{
  "num_hidden_layers": 9,
  "hidden_size": 320,
  "num_attention_heads": 5,
  "num_key_value_heads": 5,
  "head_dim": 64,
  "intermediate_size": 1280,
  "vocab_size": 8192,
  "hidden_act": "squared_relu",
  "norm": "rmsnorm",
  "norm_place": "pre",
  "norm_eps": 1e-06,
  "positions": "rope",
  "rope_theta": 1020.0,
  "rope_fraction": 0.5,
  "qk_norm": true,
  "attn_scale": 0.151,
  "bias": "none",
  "tie_word_embeddings": false,
  "parallel_block": false,
  "extras": ["local attention windows", "shifted keys", "a norm inside the MLP", "value embeddings", "hashed n-gram embeddings", "a smear gate", "an embedding shortcut", "learned residual scales", "skips across layers", "capped logits"],
  "init": "normal",
  "init_std_qkv": 0.0374,
  "init_std_o": 0.00882,
  "init_std_up": 0.0374,
  "init_std_down": 0.00441,
  "init_out_by_depth": true,
  "init_mimetic": 0.5,
  "optimizer": "cautious_adamw",
  "learning_rate": 0.00109,
  "lr_mult_up": 0.819,
  "beta1": 0.9,
  "beta2": 0.98,
  "lr_head": 0.00449,
  "warmup_steps": 381,
  "schedule": "wsd",
  "decay_fraction": 1.0,
  "decay_shape": "linear",
  "final_lr_fraction": 0.1,
  "batch_tokens": [32768, 65536, 131072],
  "max_seq_len": 2048,
  "doc_mask": true,
  "train_tokens": 556100000,
  "max_steps": 8851,
  "dataset": "wikipedia_en"
}
Each number is 500 + 40 x the weight over the matrix's rms, rounded and kept within 0 to 999. Layers, rows and columns count from 0. Numbers have three digits each.

# o: layer 4 attention output (transposed), 320x320, rms 0.0493, rows 60-77, columns 160-239
# v: layer 4 attention value, 320x320, rms 0.0485, rows 61-77, columns 160-239
# q: layer 4 attention query, 320x320, rms 0.0531, rows 64-127, columns 160-239
# k: layer 4 attention key, 320x320, rms 0.0524, rows 64-127, columns 160-239
o60:523484581567467541501451607461476607498475569604520391588544454503476528542533488521486548445561462499481498478557485524455537468602451569578526500480572366478505570489478468440443459536513508497597553477551542503531572543487472495574585487
v61:545578459531530497468487524495551464379504488522449514535494422473453562529449513521508440435492522471513472472519496414453474480588486491559534457519429519529634530524506498453535533500511477492530513516562456530520486477529569543532455491
o61:515539543521456425550546527470519569526545515486587465592479549464470524472540561464518507509439468544518513481493505480461490489514489477541471500497557427584513496533469463443524430420513465503504580441445458551499529566515511500506521555
v62:487518454460468408567484553480453524460455443542544500427531541510387427493546424585512516562511515522502504536438439503477505509455515512483466387445539531482505502429495582521474496473484509547499457477434491462584500492488513510473487517
o62:557496447563482482495488397572486509496487510458493475461478478491480511518510487547484498583525554518481572447516569556512433487410494445519546428586434448430482446581542496614527453534517495439468485493469435523442524516487475504478491424
v63:534521488499459446573466479546544468573474513472583511463516503485405535497581501515411500491506486609481532481496548489502497498405539543441481518535452505470491498512479509489532501510531479517584512482462478482593519511447461486434483441
o63:576454530570448564536438514513582462530498572511474429446598417473498505563470446514507550577406427434559467511433555445518461450489458446464484498481502467510462480537500508514444442535514463449476532388544459471456498506415441472501500449
q64:516479486503498470512497538449473612532492463481499460427474527412506514484562509539567492496527573462519421496522499459517521471534496484534525549497424534483501499437471448465529447506512484661570400499482482479563502545561493467498508518
k64:524485530472509516539502525498443420523539452499540537499572475572475511547431529480505452516490526534449536558475426504452486520476481555493401577477539501515509460507513544544495471472467531452529487506528506467494496534521492542528459551
q65:486451457448519580546553564450475441511505511493505559542556533529539516553409471452517495567445509551513564486438458503531485537487510532445454520469552519483464534539528533490507489508454482406486487469561467494454525540501439475517550451
k65:487568474488561472452475480566547512529477454480463461525485502515438465469582508484539539501515455493513505429559487552498544460493495452522512453560464485507495472550525488488512475532566488539415520515468535574459518447514534565460536525
q66:529529512515568470498496485542521475489525505491487504503546484533406420485474450488454541491507447496471480442535529528527570456487494505517513539539450430563492484485552511473460511515528559457507570540494539539527520409479517581556441471
k66:504472475473430541449528451488544542492507553541472482478442538468494463511506508500440531479469510563465467523434522456533428475500487530481488532530496483460446585485464502520506515509464379520460458454516463471564487468479458436464471465
q67:480497462485503597566554530466426469447559546458532528531516533501519563516393460460449454528395514511460606573412419459463554465499495456484432585415494557433429586570504551511488493431469514479514469476580489512499488578549414462468539454
k67:482575532455558512501490517479456504441512479491529504536546480514496568462540481518490493510507507489529504495530517524470502470485518520492539455507502494518492412464558529451567472503577490507522524512484534502464501513496471562490569553
q68:519543558521583456453424498536463462473460388463510446506487514492478451523557500523478518473562442504499469526587523603595623454519447472531521478568519411617442416453561525491485493521537542461453478570499555523472595381455498555550580542
k68:548537453444499463437529465555610563497520549623438499515470561510515447454591470509500545467479473509439537523492580513521450474501492543449523477542462434510473513511524425483556488525460473447442476461523539473454488456418502501528562383
q69:545536476524505487533470525512415508517475496487570486518513495494559543537460486518431451461474512522445490518520436549535544524495526564483482458489521481483492496444486516521440440466564566426457484480519504539509541435508520516549468588
k69:503576536487572495525506503537462488452496436465543417508533531495488531478594436499535526470463470516507492526548447497508517452479524481496616467514450463506474455518566563442593526534498544496535512551475579436516535529470520554475565492
q70:442482459590453496490555493499612555513574539528413502478516483531479480480476539436555460513541527495599487484447537427407435494483503529453444512439488539454535482543477477513576504493419447582582504459483439500509452604483492430443501435
k70:495506484496464558535538521449480465474468541499534524459477446497496490515444490488541462559501533461545479512503515506527512525532531493540451507466504532492484501480481493451454501454513516495537499488487453502496515507537500518440499557
q71:426454469581431467524550576450545593517528607501470481456471507481508546465493449508506463554553553508565518432445528487443437510535496551493485534449475617414547544513422528475497449478487401575553485421468379538515524613529476401458468482
k71:495499479525529545552521529512454501474491511459541505454496459477496498498515465528542487551499490436565476484508505534491547492556537487529545478469464556474527447470520504460479507496493507502538495504470494508494538523547516535459566523
q72:500429443534391490556596533410446454501501590471573574520491426477549519475469526509411439492453567502397515448374415477522489509475584538489450560475442613395585571496397491645444398452543499512466539462507441540516480470492556417539452581
k72:454451536509398558579556592451382430541539571479561513447507361516576567514453470469512422557477555496464454533548451455433577558585552543472426505459474547432524528476475519513469441410525557513549505433552452493528428595473470469528461564
q73:599499512531479516463531510485470502420530499579475533484421460508500460521468522512610429534525501516538422666430485475467563540514517560445535520476488462504497496458531487520511507459512563515519448476498445461554450474490529414444404476
k73:500431496394454443524576527466490482494484553524506522490516527471600545518469487502502517521449567519568499489506547499462480459501457478541484457450574519500417470447467506541463483431472491530462490442497508581541538458493459451500594552
q74:469461456495554539481543448530560494501498523543443525559416505478459522483511513550505562540538467469443463497447565478551464486550509563537477466514495534492425441504494487502524541487443519450488487529498520505494449489446542456471553486
k74:479563521533530445507476468526579481501427461457478485565533477512519482524515571514483523594439500408561552471537505541510531530503477382538541476500490483477492562535511508505513543600462462522508596528527540485435527493582499519508513460
q75:485436508457554545452493495570519514407480487466508487560558470516479462480489434539582500506510530472497552403519472518513517511469427543481553546468512482591536454530547482506510485509483472516469422538496548525478437516533451516517550476
k75:530409497501482514504597468471569554605526510555562525545437614471544554514463517443450445498410531492494462472481478331473480536568540513482481582501499500413485557512470443550506489514447484588527525476568446413450378519539531447557459487
q76:506560544432537461478498515538510520493536503493488513568500509499477532449535494609549450554485518512519543453472513504471520494511522522580482425469465500481531516447552422471487411466549508463475436498470524498531492505478495455584499542
k76:511492501496476486523490499493498483549484478505528457540494473512548547527539531478490498489472526458520489500536467467516515542452492477562516496519426490447474519532490475542476527516394493546503477531547481515478600433524530533527492548
q77:469507544466505428459480505455439472458502462505440556465481490466557449478504477490565509504479525517464550525497548513512445436465504458492555537506566561515553518519483492508568454428500494462516597490541499533551455418488582427482489490
k77:487466399566510413536453480481495501550567464487459460561487548494494614499547575437509494495500510437480477501516554435460496514595459481577517418502486477525446537520450509487494481520484541536602549542578446475518514511514484528503555537
q78:488541462490502475467472461515505475521520506515498514502498464505509548454481500494433507447527534509544430482541509515427503538497463512457487460506523508520496516491502456558476438499524524473477528511526561529518492440471505473505470515
k78:527506473514562519532489508490464500388480430472539452453507524553484475533539508465523483532512518478432431577517440442539515507499490462527533468519493499533440474513534515460526501513467547430600468548524465462492554540539463465547558510
q79:532503514514496504493511539480480428590453484509395519498459510459498478453406446512555551517465473507547517445482456464485461500524510460551445511560523456500536532497480479491539497497574469436476517484473465457491498535499503443478487474
k79:450484511474439398488469493496539504496496466574481491517531449539501473445518507456460425491506503512411517495518532487466566442490483541495471467445516533543567488468425545561453520517486524511454457476548451463539415548567492492491542495
q80:527507507482459474467491485523519463466520471496494476522531521539451478448471482523471496448502418504507493521499486502463551490478453484539508495490457480488595518519509526532524558483473485496452479583523531510547484424413559511531449525
k80:494462498526459490471489508495505487503447518500483483466498509455553567509454536584501536495541522494521464471495542480502440551551512469441505525509503537510489557509390471476510501497485443470557515510478492503537468535553569410544436516
q81:437473505544471473531523539498510563497468523484516476472493472400539559523547512476553513548545554448541431460502474453506490512563525487540513537481471537470475512480454478475538476482489481599590443427475450463509521549526481490540478441
k81:503528496464515512534508552445408479514530497471552534479543469583534533466508455469498468556463493478457553516524459539473505522427531509526446490482524486514498417498552560526476489461510549477522495517510487534490521500481466540504506556
q82:523466506427522535542473502500451505468494518453518576496524503510504489542350480553475502526454473515398568534436467521503527505476539529439417494500518516508495516556514538500469531451508525396518541496521476537505492498550493499484456493
k82:518516442505524453479542471566527535504516489578504467522482533529471449476541471460514532506432415480506525488578516515482565495482500466567477463558491437520478540506551507482481493535511535527467510472576483535473522427438532543467504518
q83:379428531513464514490546525440583496511521536515490525563520493476416538513537515521536501534521544485552434430491490445454453532530502498510512520465471523458549545543504475467540472528419468551521488452511449485499438564550469447493513462
k83:512539494455501518597550545458370445428552509461560490491518427488559571486447444499524508562467491503512487574465436469549530551572538548557478504387477542454448514495528500450486491463510622507604477532502532430522500541509478499478533520
q84:511488471523536535490494479506471447515499536469490549539485520566486447507351484474423472509456476536445548503443464528486493537466508506460444574488571473528466489519493538558408534471522432377524554525501483541561491414543464524528434514
k84:482472494510538418459499497600501535480528489507419442527500561496448519515545491499525499527483429530518504525514491452506543481496519471499550500492451473557477519480510504465590487542499509542441517499548460472467494511456533532502471461
q85:445439447633481603561584607442507538502546575438500538513503472504490563493408572499458458499474615462539528505407415495402548472504502541482408498411510591439526494484465541494547438444450447523597488438478439532566497607559471434496451502
k85:507491493512522572596536534431370495450474488428620482444523460491537520510500449493517460537499550492501478503485442571495539536522544501506516487475464550477455465455558554435470435446517588464531474515471476507482534585566486510482560541
q86:471513534467581476494501499541605525529478425484497464480504559517435455519564528507557539487514473520541502402553528499521495558546466483536571478550521450529469441519577471490556497557518517481521502550477545478452491494482482524478523475
k86:480488491541594439448473465562632568530547411525416462534474517507451450501552496527497562482559455517552485497535537504518461414477480491511554482549521473545527513491475488538557582588506426514478502522482521550508479422456462521504472476
q87:497518588438535454437396481585526514517425420475462408478588568446455406546520462527554573494538425542564493500563584547581500448500439409489606477582531405559420438587593492415569579525561525477488457556444580525466582487424494523478548474
k87:543498536532565407423418429580703620450454433487431443555506640455408416507610466548492577413506427517560466477524585588555428389441449471471576438635533396562496513584519471462556579531525410473436499578429508557501521428494483535490538432
q88:491491478524446477519510525445479565476516541486525543509486475474546561451495481520527481477514537481478454519475477531491435496529542539467465477426477576456495523476433485476505461448446490547483491458460468505511488562523537451550497522
k88:511503465492489574581565522443451510481464503456595501446499445483553509518498490508505473527492522456531468485486449514479543517535574502493511500475424512466490496460533481447443469465483509476527494493503478493456526536591528502457546515
q89:456519532479585478432441449514533492462510436529481430450539467544429404434543517445555479406523513551508480584575529471484572502460436512529581484539486492557553454482576553536501479552472626530444418538483519525426611534562528519458492506
k89:477452535477580422463452537567562509465450428525438436501474558489515439490540466423510559482504466550479424600525503492569523430516472457475552549584583435539397506513540532414545572621506499480476453525459555535475528474442483524551556548
q90:534504501518477575540516518535495573475506461494499509457499480502563533553537569533563494492500531435520433493562571603541533568495484501497544423506504395570407396500531500460532537517454510474503505529532559492502491547488503561493489537
k90:529535474510490576504536417507501511451528574507545533491518488467458527539506486533463584558473542466499448514518535542540490490434425591522532467531503432486484465484512488499449525493367402470409553488470484506480489445468505512535531494
q91:466476470403512501502561489441453464459500474471571487499521505471548460460489501480476537453495534473532544555481488454542563476451523535540522425477450498477629529423544510506469420488490507551479475550452421503472566534483550539498497511
k91:538526482529478484496519579493506470596523482509571521523508509459484444524508500507475529509484535465409476534542454484539504595540543589448462545475415521497550565545520473450517521556463550496497508494538429434536463536505555517448450547
q92:523490380506437450487478447470494544523499538575522480439461557547535535521561463471443504513484461546556405537554482451435525488480524548471496450454500420458481485467440519559464462554448505525450516505475511543516525448443492528519509473
k92:576561503515534549473510546514457485463480484478538503480519411531422436418480501533541548510499507495543460530532490531549506454504446537477423548472579504571437488556514517459509546483526565467534463532397514425518536518400457510482531555
q93:465510466449507504501509505450535469482458408489529506554520535551512500523501541522456560534402612527487604491457507498567452483492510448538453456485413539448544471543507526456520439475488460522481471516487533544487546542556509493530502523
k93:527564489617515538454482526462497554532520503460557600465569512448453445543574508477495536559493462488432468487546467453542543589528514528500538468524378544520610543468553401428525482512529539481594524547449445465481426519494527547523484474
q94:536486482502488522521430483419425524516482508540491475475492531498540468565453457529500520542441449536466517533479470511508484427451493508544554454542500464478455483517476488444467529489504447417532480455466488543484514510490475449459507442
k94:488484538542555494459435519521537528479531477564472567539537509492504461511487522484588483476497564514476589462497500555493480469457507487497471531443565492483485484501535488499457492489511524495479481566491493489459499521458505542565547555
q95:543497480580516531485521486477498526505479538480444428528513528445548481582486443508512474496491500567551548527501484470608505518544509509542529535501494468490406487596488494457462506426491467434514456498427475522482552569515494523401530491
k95:464444525516502498512478516510536524462451470491577494526522519504507530522533444558574464575441533556487550503524474537501429447396535532496521497453492450450457483537574486524474527497491524557515481551508538487525504505540508554497521490
q96:514495451554517519507454483506499506498519516530495506485495566492522512549524448549468512490502449523496510482494478500501469493485494501460541511477534484488423536512391492497495536533437494516553515503529484576486524436504475523471510476
k96:500518511568495550503546472453507568482521514488455490532504550497486460455457522476523443515486520471532537528533479495562468521503530496511550458498542454502532534446522553482570464474503612472474516516415503505506488592480518538566510509
q97:528550490545466473481465547556540560479504541484507476503551501415520580470468451467479459467528468468546445458567489508469591509560470527409515513456525442502466572517479525508460483527528560550439494522512525446476558502460418553463501542
k97:523531519452496516474553493482494450424453531498515516412471480553528463485450441581500472491491512515491489513461424511461485482466502508535469510471563470480478478526537486521531483479505508468459479476436537464508575596521529509449543464
q98:489468543458504437532510467496435482453535564453533513556536422527519533460524457544509493487482482474423568504473506489511497422506572480485491487501448566498544450512576517441481453410461524463522515468491514502519486517488549531479524513
k98:545527460502485532527495476594554473501487486419520416527472489539504566515480573494515535556532506452513425469494520511529577571461569557519520479541414451461493488585527465439494492596508501550512501547527510477401533454542582550458430522
q99:524519555481559497516461528501479470462498493453556464481488507492513501504529561480562506515519560515513588489542470528520542499513494497500530518476428518497521474526507494434513444509509528526481520490474496528430553620505507491500554477
k99:512488547480473508530560532508512554519482572549476522489518547500520517542582464484527469508516524527480462444510541514492543614510587553431491499517431489499505454498511431442482490524506536510449510474487522492489471530503511533500508481
q100:530483413562398506485513486499501539544442543449511502525515598463548539573511460511432528464478430546515444432560488586487430439541493479423556499499592453513448512588424509549502502558460473524575533537557501526491538423500424455458488470
k100:527511517573459558490560514545461471421547519475528555471481483487414469491487484522474464533508527459536538502462492485510494420420500566500454460494567509504481506474528523503531535436492519493462500461420498478564515555420485482505517482
q101:521488478497514509476534508563525506471534444469537448521525493471446528449511466490513497482486569467478535485475480507437490444434483496485464479480484490544478517530505553507496483531523444555531486515571488487511469512495458472509550480
k101:499538515507515485470512563441523455393468494499525546485483511513478442427489438395437416521472480543411532470479444520495456506526531431524462522507487586474519585466512487474526481497552534504495513435464501492532471543512576498481526494
q102:475525515523508494489462463481500485488477485479516489555432520452499490446493505540520521498416490502435508500455526518488467558508472545559468479518520536508526537445433458518448454474532537476502398489514516486487507465519483435559480544
k102:524473461556503504474483498472503539522512470536500481513471550492541489499487503386524454531511509460466532545552476459516530508513506472516558472427451516479489552509552568532519523525387545489475519530473488527465552504437567514560502509
q103:476563512562494505473448475538525558452522502451521523539510541503499535477493453570508468512502496465453439531463519537447451503516526467467504483450514507512456547478496534484458558509423530470483491530506501487508519499536468480522413489
k103:509517517526524492520510490525481499527455529439460534526482525465531509491464525505463537502501470469516604513473463469566511509471485470490536457493499492477482494514559476549508469510500504531480523431430556537443551488448509538523479498
q104:528461442495497500513535504486527514503494513510501477518547533523488480492489499533546537521468489498515515399444488510532474459434525496517474514501495522554496510536493590456554530528496421533545556473554506502507516534532425515486480469
k104:474480495593480492487523497481558503547547531511503571516474500494471479492472533455478530445453478522482530475510516472507465554542503506508472537480498530497577545436482487547528466426512502476518589448448460470512440492486478506531459484
q105:521519471511511450518474464486508511539507517504494523430529542540476562505493461510469502534553474539444457474522496528437438568548504523530486448475511499475463469421524402419426449491495509418496451511449528483525453459525482454518448470
k105:470488503490496529515515508520548508487488526497512470510556497505490515538494503467486576532591520462509384491545474475483518488426505547502478540548557497463486499506521523537488529510510544553561512501487549424511510417563468512548599537
q106:470482548516509571500550512514490453496504525472482440498375516533453538524550511511472532462487510529514476561547543479529448526587522459483546525490495481491455452503551519522516527492397518486529451543502473491500578465563588493466550530
k106:522484531491458483546484475472487485514495506481525466546469491455453529483496505505477496612493473490601489469513517555553518417407494515486514501501479488515484527499513502484468499577466478592421516444501482616544517468538538529495461483
q107:483517408565426500517535487444506506527509544522492492508416542539518539510535519467452465538451503533533479476525524527528447550512555528516478483487514488453458475549461440564533427509513511513522522550471504515473497461527486452447479532
k107:535505455566528467473527482470469548522551491507525542545508477497428506459578505525522549503510512462543424496574502507514556424479487531533521479476509479487488490523554504502477534514425452487539487560460501509513506472469477521480546515
q108:523504484473492488456481533464483529510503493511449494524451531408537504486500507461519510457460517530449527480499488491536495486468519474483496510498514490462465507495477464483511446442546526511427477487436540550472499483416511415507527537
k108:444493487522470508483494476529457564451541477465520502498481478489497492487550460535545482458420542439444442491534524499490518491510504430519503452487489504496463598527476478459473585543427514537530482554509477406476516499484515521470546490
q109:391525589555514415491530484535492520492543525397446492609484540498536446464472511514485430497470508529550518418456510510565490502541510514525560569526566540483578551514476460543540481510519499494547520525507510443497445473487499552546488533
k109:463463456573500502485475454563446442540521466493477437540440497468487544551535500519458496489485469485524489557560521497500535467485495499552556432473517477494561534515458543555519490482404447478511497480553519560573526433482455534462418478
q110:553433455427537481490512515547491488462469541544549588505545435442524489461517518559557494437531518462464514449537504557488503433443514506456470551488496546526526539480488495496550511520554486479446561463524521499528439458487477510524520474
k110:521461538486480517536531452525537490532473487508520431536441543487504550489474608528457495473456510399546446460513527423453488517591473500459474540525477501446478552531456495522481455477574543476532550543539452433451469493562545441491455537
q111:487461439581450583389524494444512525470421541469547527498498544506491474490535537441512517513465554521501474491481521560530428575472483575505486484505489491506496528464505540544552444483541526534434506493510536441498506551557437472477456519
k111:505485514507485512533515535505448539607557487552554568486490550461525461474533497549471571497493533497527427442564492489406546511479469494444448555419476521466487487556533531530498530548435451516536597534446497466456419488464489459555581451
q112:467487536495487518535498502485488473491525478483593493450548476577433455483504470520421515499457538464454572513497441538519477582445500519519458498479449537501508429514517538498461579516539470554511445497518505457448496512599497512460525505
k112:492487491474520508475472489510530609570491465483502512489526527518474505540463496483523497457546436517485495511500460434509487502522553507537578495555476492512550478508531485433505479539526494486503453526515471516394427496545576483475470501
q113:489533471533542544492472478498450501471551531560577496477436523535511508503524566476524455438538520516528503520493526520501579542540538572457449499456567523515476511411468521514507433554484582512533480521524504559522460446571446501466375512
k113:451448469537504420503496430427475523452567470525523502508414553540530529475505497509520475409518534476543509534484476478497498474569500444515593546419462511465439487527530486511517504538518574498523465505490471521500528419413517532505504563
q114:453474508474529486478550509523549505495476503486447497579547441461513416486464494578575477470530477497515455442422485489474529519461471528529536542473462518537487503505543430457544509532466487456483484490464509466509446503463528527528508464
k114:468473524554547490506522509501554475506454502473512413536476573399547529520502554502470493540438453465559410515559515451479542502538474520481508461519491507496513554512492506515528493498519515535558523483506436471494477470570384511516451451
q115:499477505466501513436480455528503463442511488476460491505458531467492499492465515513496519500502514521425467580418468510525482525511488516480475442431517452493488495470549507456458552493534498496454435534443492495521469441513504419497446478
k115:455468553535491485502506452541531579530483493408499519496526566466584453587502482501469531531488515395519482494517503518504539560476464421540491447472484457518495578542485510518509511600492476556528491549567455481478531479568483508473530528
q116:537456528548536530465463460537492450398508520445490481532455555514429465490466464547554535577479530512450514522446488578553453497503474508452487458469497463545466495557521577420491515496495498499477430518503470447477502539507461489459462458
k116:509400516499449494500530453520523536553478548512500548443454563535549473500481456503454476559476512447461549473559491476482562563487539453534490486432509460405481479527521494579514483525426455566511543466514531539516455503511569466519582521
q117:513547429512464512539512504509468500480537507537435484431464515520529535518474463463510473553490498487564371541508531485480517580502503486458520462466501437473470444472575500453466545534476450459527485520460520480503494443475516535504507454
k117:457492514484547497498462453499501483480508530513514581512526476492501510548496494542547641490531525541506479478442520532555518458400422525512466492501547537556510478421492511525507468500488427478529480479506483524546566448504428440444586490
q118:548496426518466467500472487518480514493464517481468449455515506571521496492510482498557490514431481507465525500522483500491471566517505544534490510518501501456516512469439494510531484434494487526486462495463561513520482487516431506509504510
k118:487430539487486547457516436515476544530561482521534526513490519474462485444507482505490559487514511480562405477467536417491532444502488525559524483550491513511498477428476509486443534483438475538547446527503499476528487472488464499527517567
q119:525526477466466449482474428455458511491500494562492480518467459492530500513452502538480490500524475483452465567485505479489477507476497532514515448464494507471503486467511480493446467445498494415487448498457504519547481466481543455516459489
k119:524536539520575507521454531523521481424433409407550418495520549495499479571543523488522563533491488430498454532523505534535562506536479447535550486527505444522422458561559533422528512548517561458549493604517525473443575474557458556541581561
q120:480517514493535474488505488521546492569474430480473484475489494557452455426460519506529459435487513518464559423430478487497483514467517478537468516508497527489572428496473526538545532541531480502470501506546502430543493518564475524469387535
k120:394447542546452550421511500534504465564519479517484479515483495496477454523508500482420435515525461505483446507518514406537577465510469538518496565489505506475576496506454568560510521500512503536497494460554489484563452476500445468546428510
q121:586475517420523481449474456524495457458551479529535523510514550496542527478511434541535539570555537437491471527523513549432505426504500505436496420434495435507473531486508518431481485525489483479440555541458527485519470453457481479477495464
k121:515522525482459530510560461520484498473481482485535493491463492520468467533461531530443549509481486413471508536540479421493506582532478507543469487498484465515451482550462456472481479540475536533549532523512462363439511469550587490460524556
q122:579474517418485515573472509506491510490489509489546493480549497490524520578486488520540520535514481415628525469501511520508534470441457464451525476494494442522466510507549582421488580510472408452513524460509501488549471494500507517501471472
k122:484452523466508514480505472502561461445524544511523516487478503472513504584460501585514561474486499498462543437432509502524395496439500563531505514517499542514557457527467410549497461439518500506495498445493480520492487459555524510457472557
q123:532496493473517556554480527509484494488510534490519485490567499477510543530503559511511493491544571483576600416564541469484578496521456499475502533531480498523464539481516499465513458516453476490499474466490505531480523540526466527507541491
k123:521536492477475493514585436422515550466533584567543569476457487500481506438511495502503398443487581539443472485471453428496463532510525525484558547494441554473535470459503397469463438450491536497504513455517474443537387570511554493511460496
q124:517430509503467517469523431503496512450482523477469429564529501506502426540460395551509486548483478537496570502417487494551478497457488545489508522467469440541452445607534528495465570506518388481500437529471474493458464514517496542476503438
k124:531437500558490452423523471540575502550492513478531532533482516502491511503496505501487494512436515501499543491504466470486506521488529521482453524470535489477535528523521460553518545441479461532497493501529456502525458534513515467525483479
q125:548454531420462491479544507520522469488461420583529521487517518506487483456455490508465509471533503447493532527459513525433508457408477505472424392496525463518520510483524556443469513528519422487520501519514458451516478456523512520574441514
k125:489511531456472525441531524503553451457454519498576513510536442474475431474465527497396471498517454490433512545524456463534455478514451510449446570555505550509542560534505528541544515460525579516518537413475466484527466485478547435525464528
q126:435499511491458475521593460450486491490553531522498475533432497506462479477538429509483480533443467486537443496496520503541465501551539524561504516481454560512550440518554502525479479504517484515509538504486476438428521540477607473469532447
k126:506553427536522446535477541532551475593502404478490442550504481495456560505530558527509566541516457465532510469505543524522533502466548485504504441519466513474526493513495537509521547555480408525479507552576550589490568476508524474418463476
q127:479509541497553519525461462470433480485529432464512464451499511498489521521493483517524522540502553530531510561503511477473539583497491525552478490492458487499462452427480465509490450487448568502450426489538515475513509522571508490469487491
k127:541561457469483437486529488458475566469495500557546551538525579501505483475542467413491488510522506506440488503486419488509545535448486530524573509514464492509537481471531498476466498509470496486520495517530495471524458535515532487481573519
v64:504501498477527582524527529506487489516470515598536530466516512482499511468507472422519511457515551457535439537525511490504566484472473520517528546531456550484502500457479457501470518510487507585457474478468522377474427508478461490483542506
o64:595568485560487462521519458468479537474508565451484551514472583552480513467541463522552491531496466514526474484498519554505420500541557527496461475429519501532426488528497523492494488528482488523474490493448501537544500554479481461536477531
v65:443521532533466455501502459479530522538521534470528490473479524525515484488522513484522502479488513554431509485443532519494433477541492449471480523483549485482492508528482498507544464542558476487506463525571505427490528472507514511483519485
o65:511466469526476530493503452492546512511492501500476503536514506508504464542456491540483459500463445515541503510485488524470434537545529529508513473459440489542472472492473447486505478451549499470460512529475535497527510500496520483544474545
v66:540443430484534452508499491470541526472500515505495515482506462531495523513538521419543482482430473454400457482479520525511454478538500529543535526518553505477484486498509503495563516547499457480487473472453441487523539500511441475445506494
o66:541548454505467454530447519484516589485538533439426425435464541489499541498549474473533458541550525497456510512460507476515562446491467471535461549526503493429524523437447480467534530482495484509521502427422493559495522525466463574454518489
v67:445482520469433573525488446539457470557507576518522527444468492507505488470525485467433529431504543501492454449524545534433539479529482485496473454465520502506480511504457515455487502517556493522469465451517550526490539511468470482506551511
o67:525429527532487492509548498503533512442494485539490470540463517505518489551491448550515489528424478489556486517531490543440418503559504534442470476495501439564492497523471454468505540555515459492453475485490517538569519503509521514547495508
v68:552491559492479455463511485512517497469460595447452534489502535456449488495511451542520454531458506530492541581453469514487426502540531467483521479519467470469537503436464458502479500533531483512505466526501473487560536518520537488480484519
o68:435522533532486457529454459447454529591527475437485493479441466490497479475474543497450491500485506504490482505526473505480513606506541433509501528505474570470529539430455490541470445433551513495474510516461475471497483552524529491513494577
v69:447541462488498521485469449523500412502564540484532516423508531528512533495495487591448503452465471535487511460528494570498446519455513481558523490470569543518487431473482490559457481461517499464499543479547511625478511504505528456433506484
o69:471469497599414436509553535474484465445458485564456480469505528494489540499484470492540594559453432544455488508579469497502578427471477533471463514497520538487531492477439530492496554501490460559498550457495576517562537493500500533524467505
v70:500533550432503579540501599484420488482403495504538490454559497524424498539545464517528553489434527576461503562542522524575472448428472467484468453536463534534414459543526503440484518465500538439515460493510584474574603553541467473570577500
o70:530434586459519492579503469542536496487486503514443507534503555509500480443533527458557554484485540461519630389421470553434470503481489519531483519523523451556501516513605445531483498572476514534508453551512484493575505543480449556488503501
v71:541519475466530528550456563532436439455447489491510454470532511481482538510516450479533522491454490517567507582552536488519507470498487506525545434532454515560436478488513502457518460473507499470502470448500534527547521508524460503494589524
o71:534436548454513538520531498523542513450486487534512498508546522473555538452509525505577555478497557463537491411503527488486482457481478507467534542527475459519549558554525542540475507588462456511475421495533464491493488536514452513477535446
v72:523531531445553504487489516506465513501548465527523544501516475509481489466526532550450493485583522405532472404576539499450533511461497515491461416521410482522556470537495491560488462481510548490466552517480542523464535508468476488568477508
o72:440541549451536469503469523483487447479526528560529490489518545486495496495536509485523510497499515436498526458535527520558515555483433479483515456507542483487472505530537487532490535538487511439501519530533529512564496433494542476472509455
v73:452517514501499496530480472487491611487462501521463486441436506518533485578482452450559478533459512526405533430484516547493429535584476525457554508550507468474491487451491519459524445498603502426533502474519523469473542531460562450509550496
o73:428428494434432461492491570544435487464503528517539471486538468522449480539539556472546499491548482548520489462447475437412483502522449466551459503522443456456492531526452504522523498495536490484450474486516524475486580541526540512497509532
v74:482525462573493563453522515485497420475446500491445430566489476514454506534451485468473475539480504438533472544479539457511570474516483581511484484508528458508524467474568505478464494512507469453546561504465494559527537495438570550544463526
o74:497476492439578565485554432504584443501540411523493525414432487501485525504463550501548422473547544528427515459510589451567497517445489501475478526555456430527491468487526519528495513533461481549470443561564419518454491541524516515540530528
v75:517509507497450513462561521506522510414491472575472506526484506430533509474469519504517523561570475475510446570510486462499523519488493467497487450536490529487522469560524441464517506515493499530592437495494457581478512508450549433502509473
o75:471541463505507519489458522503477510558540510491484472507480475498511511472547487524508420500478439542472512486506496454546407444466467511511458491540530526455406463442580456521446477513502463513512553477536428530511525569454498483520470577
v76:510444527502480500484538482483496447543474509481460580421557493565522474499551502529525509521495523421438492516465505437519547485432517522486414460491478525461510495508526424606462483456496515465480532528507484502498583484501580396547496473
o76:470609507489504460455477523459451450497571499497429479432455519465450498523557435517482509528520491562416485530471476491533615542511488417467487520436485499437488473389517488548472511498476464478553500489442532543563549500499472514462484533
v77:465445496472552559473485527526477524533542518527518549446578521495467473484486402488439506450450519465511518431526497508466494503408476488478474462493465518491509472457507482477425499470517586494501462567502522534513580549477468486525537520
o77:464528582472526429493502532508460439515540512545520497472458577508517487432522520486462554573482510494491521442535525505513564570475443459516526501518603525548522529468524522575474567511566474453471529529525505469556472519538474520475502480